config.toml
n_layer = 15
d_model = 384
n_head = 3
n_kv_head = 3
head_dim = 128
d_mlp = 1920
vocab_size = 8192
activation = "tanh_gelu"
norm = "layernorm"
norm_place = "pre"
norm_eps = 1e-05
positions = "learned"
qk_norm = false
attn_scale = 0.0884
bias = "all"
tie_embeddings = true
parallel_block = false
init = "normal"
init_std_qkv = 0.0163
init_std_o = 0.0
init_std_up = 0.0163
init_std_down = 0.0
optimizer = "muon_variant"
lr = 0.00694
beta1 = 0.95
weight_decay = 0.0
lr_head = 0.00474
grad_clip = 2.0
warmup_steps = 200
schedule = "wsd"
decay_fraction = 1.0
decay_shape = "linear"
final_lr_fraction = 0.02
batch_tokens = 32768
seq_len = 2048
doc_mask = false
train_tokens = 385400000
steps = 11762
dataset = "wikipedia_en"
Each number is 128 + 24 x the weight over its row's rms, rounded and kept within 0 to 255. Layers, rows and columns count from 0. The size above them is the row's rms in percent of the matrix's.

# layer 8 attention key, 384x384, rms 0.111, rows 121-127, columns 256-319
size [105 100 104 101 104 106 106]
[[121 176 132 124 109 160 106  91 111 153 145 140  80 168 110 165 107 155 149  97 125 180 122 132 100  99 120 101 146 149 136 116 146 158 123 137 153 135 143 116 126  89 144 115 104  81 136 117 145 148 160 119 119 131 168  74  98 144 150 130 109 175  99  98]
 [107 129 132 131  84  93 131 129 130 109 118 143 156 122 130 147 104 122 110 118 150 119 125 132 165 112 125 127 133 108 141 114 127 103 144 175 131 130 154 121 139  58 149 164 117 129 133 123 124 139 137 140 103 138 102 137 121 145 117 100 125 147  89 131]
 [106 140 153 106 101 110 153 150 116 102 125 139 116 125 124  99 160 106 106 155 117 175  93 129 102 155 154 139 129 138 112 143 158 162 121 179 124 130 139 183 142 117 124 107 159  78 179 106 137 157 128 123 136 165  92 115 133 156 161 157 123 143 138 119]
 [136 159  78 110 169 126 158 104 140 135 152 151 116 141 112 140 110 127 116 105 118 180 130 176 146 131 107 150 113 143 149 109  92 159 109 124 120 141 103 105 139 137 111  76 166 128 162 125 120  97 131 128 123 146 133 139 101 148 143 117 128 118 154 105]
 [140 114  92 160 104 126 158 129 136 159  94 153  84 140 105 134 145 101 132 142 130 107 147  85  59  97  98 144 150 114 157 136 133 126 155 174 128 141 136  95 146 134 128 152 128 147 102 148 101 148 171 159 141  93 124 117 111 143 144 166 125 131 141 126]
 [121 124 134  83 148  86 113  85 133 138 142 104  78  84 142 161 110 141 161 170 162  99 129 138 132 124 159 112 123 129 167 126 139 164 147 100 141  93 134 134  81 129 129 131 125 121 118 141 156 116 167 140 106 147 112 155  86 114 116 166 134 121 102 108]
 [133 103 129 127 134 118 150 126 162 120 106 141 172 148 114 159 114 117 164 160 101 163 149 122 155 120 123 147 102 109 124 158 153 139 158  94 168 133 118 131  89 106 128 131 144 186 117 119 106 140 106 116 151  98 101  99  89 168 167 127  98 155 163 174]]
# layer 8 attention query, 384x384, rms 0.111, rows 122-127, columns 256-319
size [105 107 104 108 103 101]
[[116 134  94 154 130  81 152 150  71 138 127 155 108 111 155 127 134 175 119 102  91 109 141 148 122 126  91 108  92 131 134 127 138 102 151 194 180 135 139 136  94  71 141 116 125 129 110 104 116 153 173  82  97 131 123 125 156 131 129 138  94 152 106 105]
 [ 90 115 134 175 141  68 146 172 115 149 119 116  78  75 164 142 137  87 144 159 146 136  77 166  65 152 151 163 127 118 155 155 152 162 115 163 112 151  92 155 148 148 118 127 192 145 153 111 143 138 127  92 116 148 122 137 150 137 168  96 139 111 136 140]
 [ 84 111  99 119 129 116 116 103 178  85 121 138 154  94 115 141  96 116 124 126 121 143 135 164 149 113  57 130 163 128 117 118  73 156 139 161 134 128 153  90 106 146  92 109 116 119 119 148 127 113 193 135 150 145 108 134 119 158 205 129 195  92 151 156]
 [143 117 107 106 112 119  94 160 141 173 124 137  80 116 158 158 178 144 138 121 122 122 120 126 118 126 100 100 134 154 118 139 150 138 145 146 119 140 146 144 154 144 156  98 148 148  62 144 118 145 175  94 101 130 161 134 171 157 137 119 121 156 140 130]
 [101 116  81 135 116 132 118 111 122 147 115  83  68 135 101 131 140 112 110 163 137 116 149 153 197 104 175 129 135 132 163 184 137 135 120  94 131 106 133 161 117 102 114 144 142 115 110 124 105 115 151 146 109 144  93 125 105 150 124 165 132 100 100 118]
 [124  82 134  97 135 122 120 139 104 180 100 148 128 141  83 131 102 119 127 144 114 181 132 134 126 125 129 150 114 100 114 132 134 121 135 103 105 137 105 124 124  78 153 115 163 183 120 138  90 142 145 142 116 125 113 115  94 126 147 137 126 102 141 136]]
# layer 8 attention value, 384x384, rms 0.124, rows 0-17, columns 256-319
size [111 108 107 110 107 108 109 110 114 109 107 111 109 107 104 110 107 106]
[[114 151  95 130 142 142 115 179  84 115 138 148 118  75 138 123 151 107  86  47 115 188 119 124 122 112 163 111 126 136 131 137  91 141 112 117 124 163 187 123 170 150 128 125  81 160 137 196 131 149 118 122 104 190 131 100 100 113 145 124 155 161 163 119]
 [163 143 103  97 162 129  87 121 104 121 121  91 150  88 147 126 121 127 109 103 133 143 128 105 161 141 142 150 124 151 178 139 144 100 149 141 150 132 124 156 180  94 112 102 111 134 179 142 130 182 105 131 158 148 128 142 129 113 124 177 126  97 109 105]
 [141 116 128  94 119  96 150 135 177 158 145  69  91 130 145 155 160 144 123  87 153 127 153 167 119 110 114 158 132 159 122 153 152 128 100 113 141 184 140 108 146 147 131  94 129 159 118 146 153 146 148 128 131  99 113 158 117 122 130 153 126 151 140 132]
 [121 109 183 141 128 140  96  92 182 177 117 123 137  91 145 165 111 146 152 142 158 105 137 141 104 115 101 109 138 135 123 131 106 105 138 120 114 118 126 153 145 139 127 112  92 133 136 115 153 145 109 161 152 134 147 105 136 109 129 134 101 151 135 119]
 [123 161 149 124 156 116 103 103 114  82 145 103 161 164 129 103 125 107 111 107 118 121 139 111 164 161  93 134 129 116 154 133 155 119  83 130 135 141 151 158 106 137 143 117 118 118 110 152 113 119 130 133 178 166  91 115 136 153 163 109 107 104  74 129]
 [ 98 152 143 127 176  86  78 114 116 105 132  83 158 123  96 115 127 158 136  96 147 128 118 113 161  95 107 149 164 157 135 109 154 167 117 141  86 144 151 125 119 122 152 106  91 137 148 122 116 113 135 116 102 140 122 124 150 138 101 138 107 170 125 149]
 [ 84 133 163 107 137 135 108 184 114 145 147 137 128  59 156 164 177 115 141 102 115 125  93  90  91 135 120  88 125 120 127 128 149 135 101 102  85 121 145 126 159 119 100 127 139 155 107 134 120 148 147 123 144 140 152 150 153 161 139 130 117 139  84 129]
 [126 123 122 156  99 104 120 118 157 165  35 145  92 105 189  96 141 101 123 180 125 114 132 135 130 133 130  80 139 108 113 106 142 103 126 131 116 111 168 116  73 133 142 114 119 111 158 127 138 123 120 142 127  96  74 128 154 148 145 157  92 143 131 140]
 [126 165 122 118 106 113 138 141 110 118 148 134  93 158 131  80 115 106 138 153 147 128 155 132 115 129 132 123 101 131 138 116 124 150 149 147 133 114 142 150 151 142 118  94 108 112 103 120 124 105 111 145 134 115 145 106 140 132 124 100 137 108  86 110]
 [157 119 161 157  79  93 138 146 121 140 125 105 102 127  88  83  96 145 107 164  95 145 125 115 116 163 120 169 122  92 144 119 155 119 142 106 130  88 119 117 120 121 114 117  82 130 136 122 114 137 133 159 151 153 141 137 163 130 127 144 135 146  68 119]
 [114 131 128  93 120 114 114 194 105 191 113 110 159 145 146 130  95 127 148 119 118 102  87 139 135  97 140 138 105  93 115 152 149 101 124 152 104 149 134 108 138 158 152 127 113 139 121 148 145 153 140  88 158  96 135 114 135 145 159  98 157 142 109 159]
 [129 128  96 108 151 119 179 143 121 141 120 106 100  71 110 123 124 145 137 139 116 166 151 132 131 142 147 163 132 159 100 127 140 135 158  75 142 163 121 160 128 136 136 121 130 137 158 151  88 105 141 142  93 156 142 120 125 127 132 151 136  93 169 139]
 [143 103 104 114 170 157 151 129 128  65 107 124  95 137  96 154  94 103 104  97  97 149 125  82  94 105 122 149 105 140 148 133 136 150 125 113 102 129 141 127 137 142 175 141 129 132 175 166 139 138 142 143 112 103 127 155 157 107 127 127 129 145  72 146]
 [112 146 117 103 104 123 105 124 173 111 135 152 130 141 144 128 136 111 108 122 138 114 128  78  92 160 124  75 102 125 131 163 105 157 121  84 149 120 123 151  92  97 133 126 165 135 104 130 138 139 116 137  77 120 138 115 167 141 175 102 120 104 124 136]
 [ 81 135 100 160 117 140 123 142 129 172 172 122 119 100 119 153 136 100  84 152 173 135 163 111 151  92 117  95  90 135 127 107 125 148 100 142  93 116  97 112 102 115 136 128 115 131 140 135 163 165 139 119 124 170 176 129 121 149 182 152 109 140 121 113]
 [126 137 151 149  76 124 146 126 134 130 209  93 100 121 136 101  92 126 115 131 141 120 154  85 119 126 121 180 122 129 105 154 119 155 127 103  82 149 145 118 104 148 106 126 111  98 118 164 149 136 156  92 144 153  88 132 100  92 128 141 175 151 104 126]
 [133 103 131 113 116 131 154 177 104 128 115 123 140 110 176 155 167  94 129 146 119 151 140  95 124 164 144 139 107 140 133 128 164  95 127 108  99 145 158 111 142  92 141 102 135 140 102 110 148 132 112 102 171 117 169 150  93 114 132 149 112 105 148 169]
 [121 163 125 132 157 152 135 141 132 105  89 101 102 140 165 132 139 131 106  99 108 138  94 160  90 107 158 124  96 117 189  83 102 124 125 141 113  88 185 117 136 162 127 130  98 153 137 148 106  97 126 151 113 130 169 140 126 140 133  88 123 122 146  87]]
# layer 8 attention output (transposed), 384x384, rms 0.0961, rows 0-17, columns 256-319
size [117 118 120 118 116 115 118 121 124 123 117 122 117 115 110 116 117 115]
[[139 123 141 128 104 109 135  91 153 103 130 118 113 116 139 103 105 155 180 145 107 134 122 141 118 142 126 123 162 138  97 117 134  91 148  94 113 118 116  64  98 133 119 166 163 170 104 130  96 143 164  79 161 118 136 153 148 172 132 135 130 138 101 114]
 [162 125 150 151 107  86 128 142 134  70 131 127 118 101 126 153 168 140 184 158 116 151 124 126  98 144 172 148 171 136 113  89 124 125 119 132 109 116 150 136 104 173  95  89 120  92 131 121 131  83 182 123  85 152 108  97 110 144 123 126 123 134 127 140]
 [134 144 127 136 164 151 150 110 116 134 141 113  99 128 124  89 113 128 108 146 131  98 154 131 172 128 136  98 141  97 143 127 149 115 116 131  85 144 128 105 133 108 101 160  78  60 165 139 104 123 113 110 149 124 132 122 166 123 129 100 109 117  72 134]
 [126  98  93 147 162  84 137 127 110 133 132 120  85 127 125 101 149 175 108 111 155 135  76 140 106 116 166 154  96 115  95 151 153 139 111 126  81 140 131 141 126 162 119 145 193 110 160 150 140 148 106 130  93 125 140 166 159 128 121 138 160 125 133  96]
 [156 126 140 152 151 127 127 132 167 142 110 129 124 106 141 132 134 131  98 175 147 114 124 118 117 151 115 135 141  77 105 150 135 136 114  95 128 115 107  97 148 117 139 101 121 122 138  87 146 144 137 165 152 109  99 129 125 157 126 193 130 107 174 150]
 [137  85 122 154 151 128  87 152 129 103 125 117 120 132 130 156 112 125 134 169  74 124 158 147 109 117 132  96 125 105 128 160 114 129  68  99 146 116  95 147 149 143 101 151 116 105 181 145  96 112 144 133 106 129 134 143 129 132 108 114 197 118 148 142]
 [146 115 114 135 102  99 143 163 156 125 145 116 149 118  92 130 114 131  96 118 158 132 117 158 161 147 146 142 106 140 131 152 143 152 139 164 148 136 101 129  91 146 158 146 141 113 132  94 107 148 142 130 100  87 118  88 123 154 135  96 137  86 155 116]
 [136 127 144 127 104 163 124 136 143 149 198 110 139 149  88 125 105 164 156 101 182 151  99 159 153 130  89 128 104 121 135 131 138 110 134 142 169 168 130 135  95 110 123 107 103 105 149 138 111 137 201 141 104 185 135 103 120 129 145  92 165 158 149 148]
 [ 91 145 107 107 100 101 136 163 154 132  76 126  85 151 170 127 115 142 149  91 100 142 152  97 111 106 110 150 144 160 173 151  98 155 122 118 132 130 138 167  65 131  79 128 120 130 152 162  90 121 194 161 118 126 105 125 148 133 123 140 122 124 152 186]
 [141 132 132  85 115 161 126 128 125 178 129  97 108 136 146 142 116 130 144 136 126  94 157 161 147 128  94 121 122 147 151 152 144 136 155 120 156 100  85 127 143 128 105 120 109 129  80 125 141 126 131 135 160  92 126 130  87 115 140 109 119  99 146 145]
 [121 144 124 143 134 154 155 118 136 149 138 138 120 147 135  95 108 164 165 129  91 109 137 127 145 180 160 120 124 120  96 179 111 142 145  92 109 106 155 137  98  70 162  76 128 133 114  87 122 138 124 131 144 118 136 129 130 102 152 102 111 107 133  83]
 [123  86  84 164 138 135  98  88 110 108 149 152 116 136 164 167 108 109 139 158 101 141 150 124 120 109 141 125 155 116 192  82 117 127 156 134 152  86 138 133 133 140 184 118 131 157 114  81 145  96 153 140  97  97 165 113 132 132 127 136 132 158 113 134]
 [106 130 102 146 178  92 131 108 134 148 129 126 125 152 120 119 158 117 113 136 134 125 158 161 144 171 146 163 108 107 127 119 116 162 108 120 133 106 119  89 121 118 117 104 151 124  98 132 105 111 181 148 173 135 125 123 101 124 137 130 127 132 139 156]
 [119 131 100 181 107 133 166 117  82 133  95 111 158 158 144 135 129 137 151 147 148 155 150 161 128 127 126 133 109 134 141 122 102  97 162 149 122 151 127 150  97 148 111 150 147 105 140 130 154 148 115 106 145 129 144  82 146 144 149 175 100 136 123 113]
 [111 116 110 122 131 130 117 129 134 118 111 119 109 171 106 116 123 162 176 119 117 138 118 122 127 124 150 167 156 148  84 142 124 135 129 145 107 135 121 173 163 141 143 130 114  88 133 153  59 117 137 119  96 122  98 172 153 140 124 120 141 122 134 164]
 [135 143  81 118 156 160  84 111 124 150 130 110 120  82 153 145 141 104 112 115 128 174 154 103 134 110  77 142 137 139 142 141 164  93 131 131 143 139 136 120 109 129 136 130 123 119 128  83  90 125 158 127 114 122 127 132 129  96 112 127 164 131 162 107]
 [143  99 121  93 126 126 148 157 123 129 136 129 129 163  85 132 101 145 147 145 110 134 131 143 144 132 113 111 132 156 146 133  66 150 117 129  89 126 163 145 112 158 116 129 160  92 134 140  71 104 125 139 194 164 111  91 115 104 161 151 117 161 108 128]
 [ 89  72 137 127 112 128 127 123 143 154 116 175 121 135  82 122 137 106 101 170 123  71 131 125 146 124 152 139 102 131 141 116 140 109 107 141 182  96 138 144 165 134 126 126 154 151 124 116 121 123 103 115 112  94  82 109 124 162 140 139  79 121 158 132]]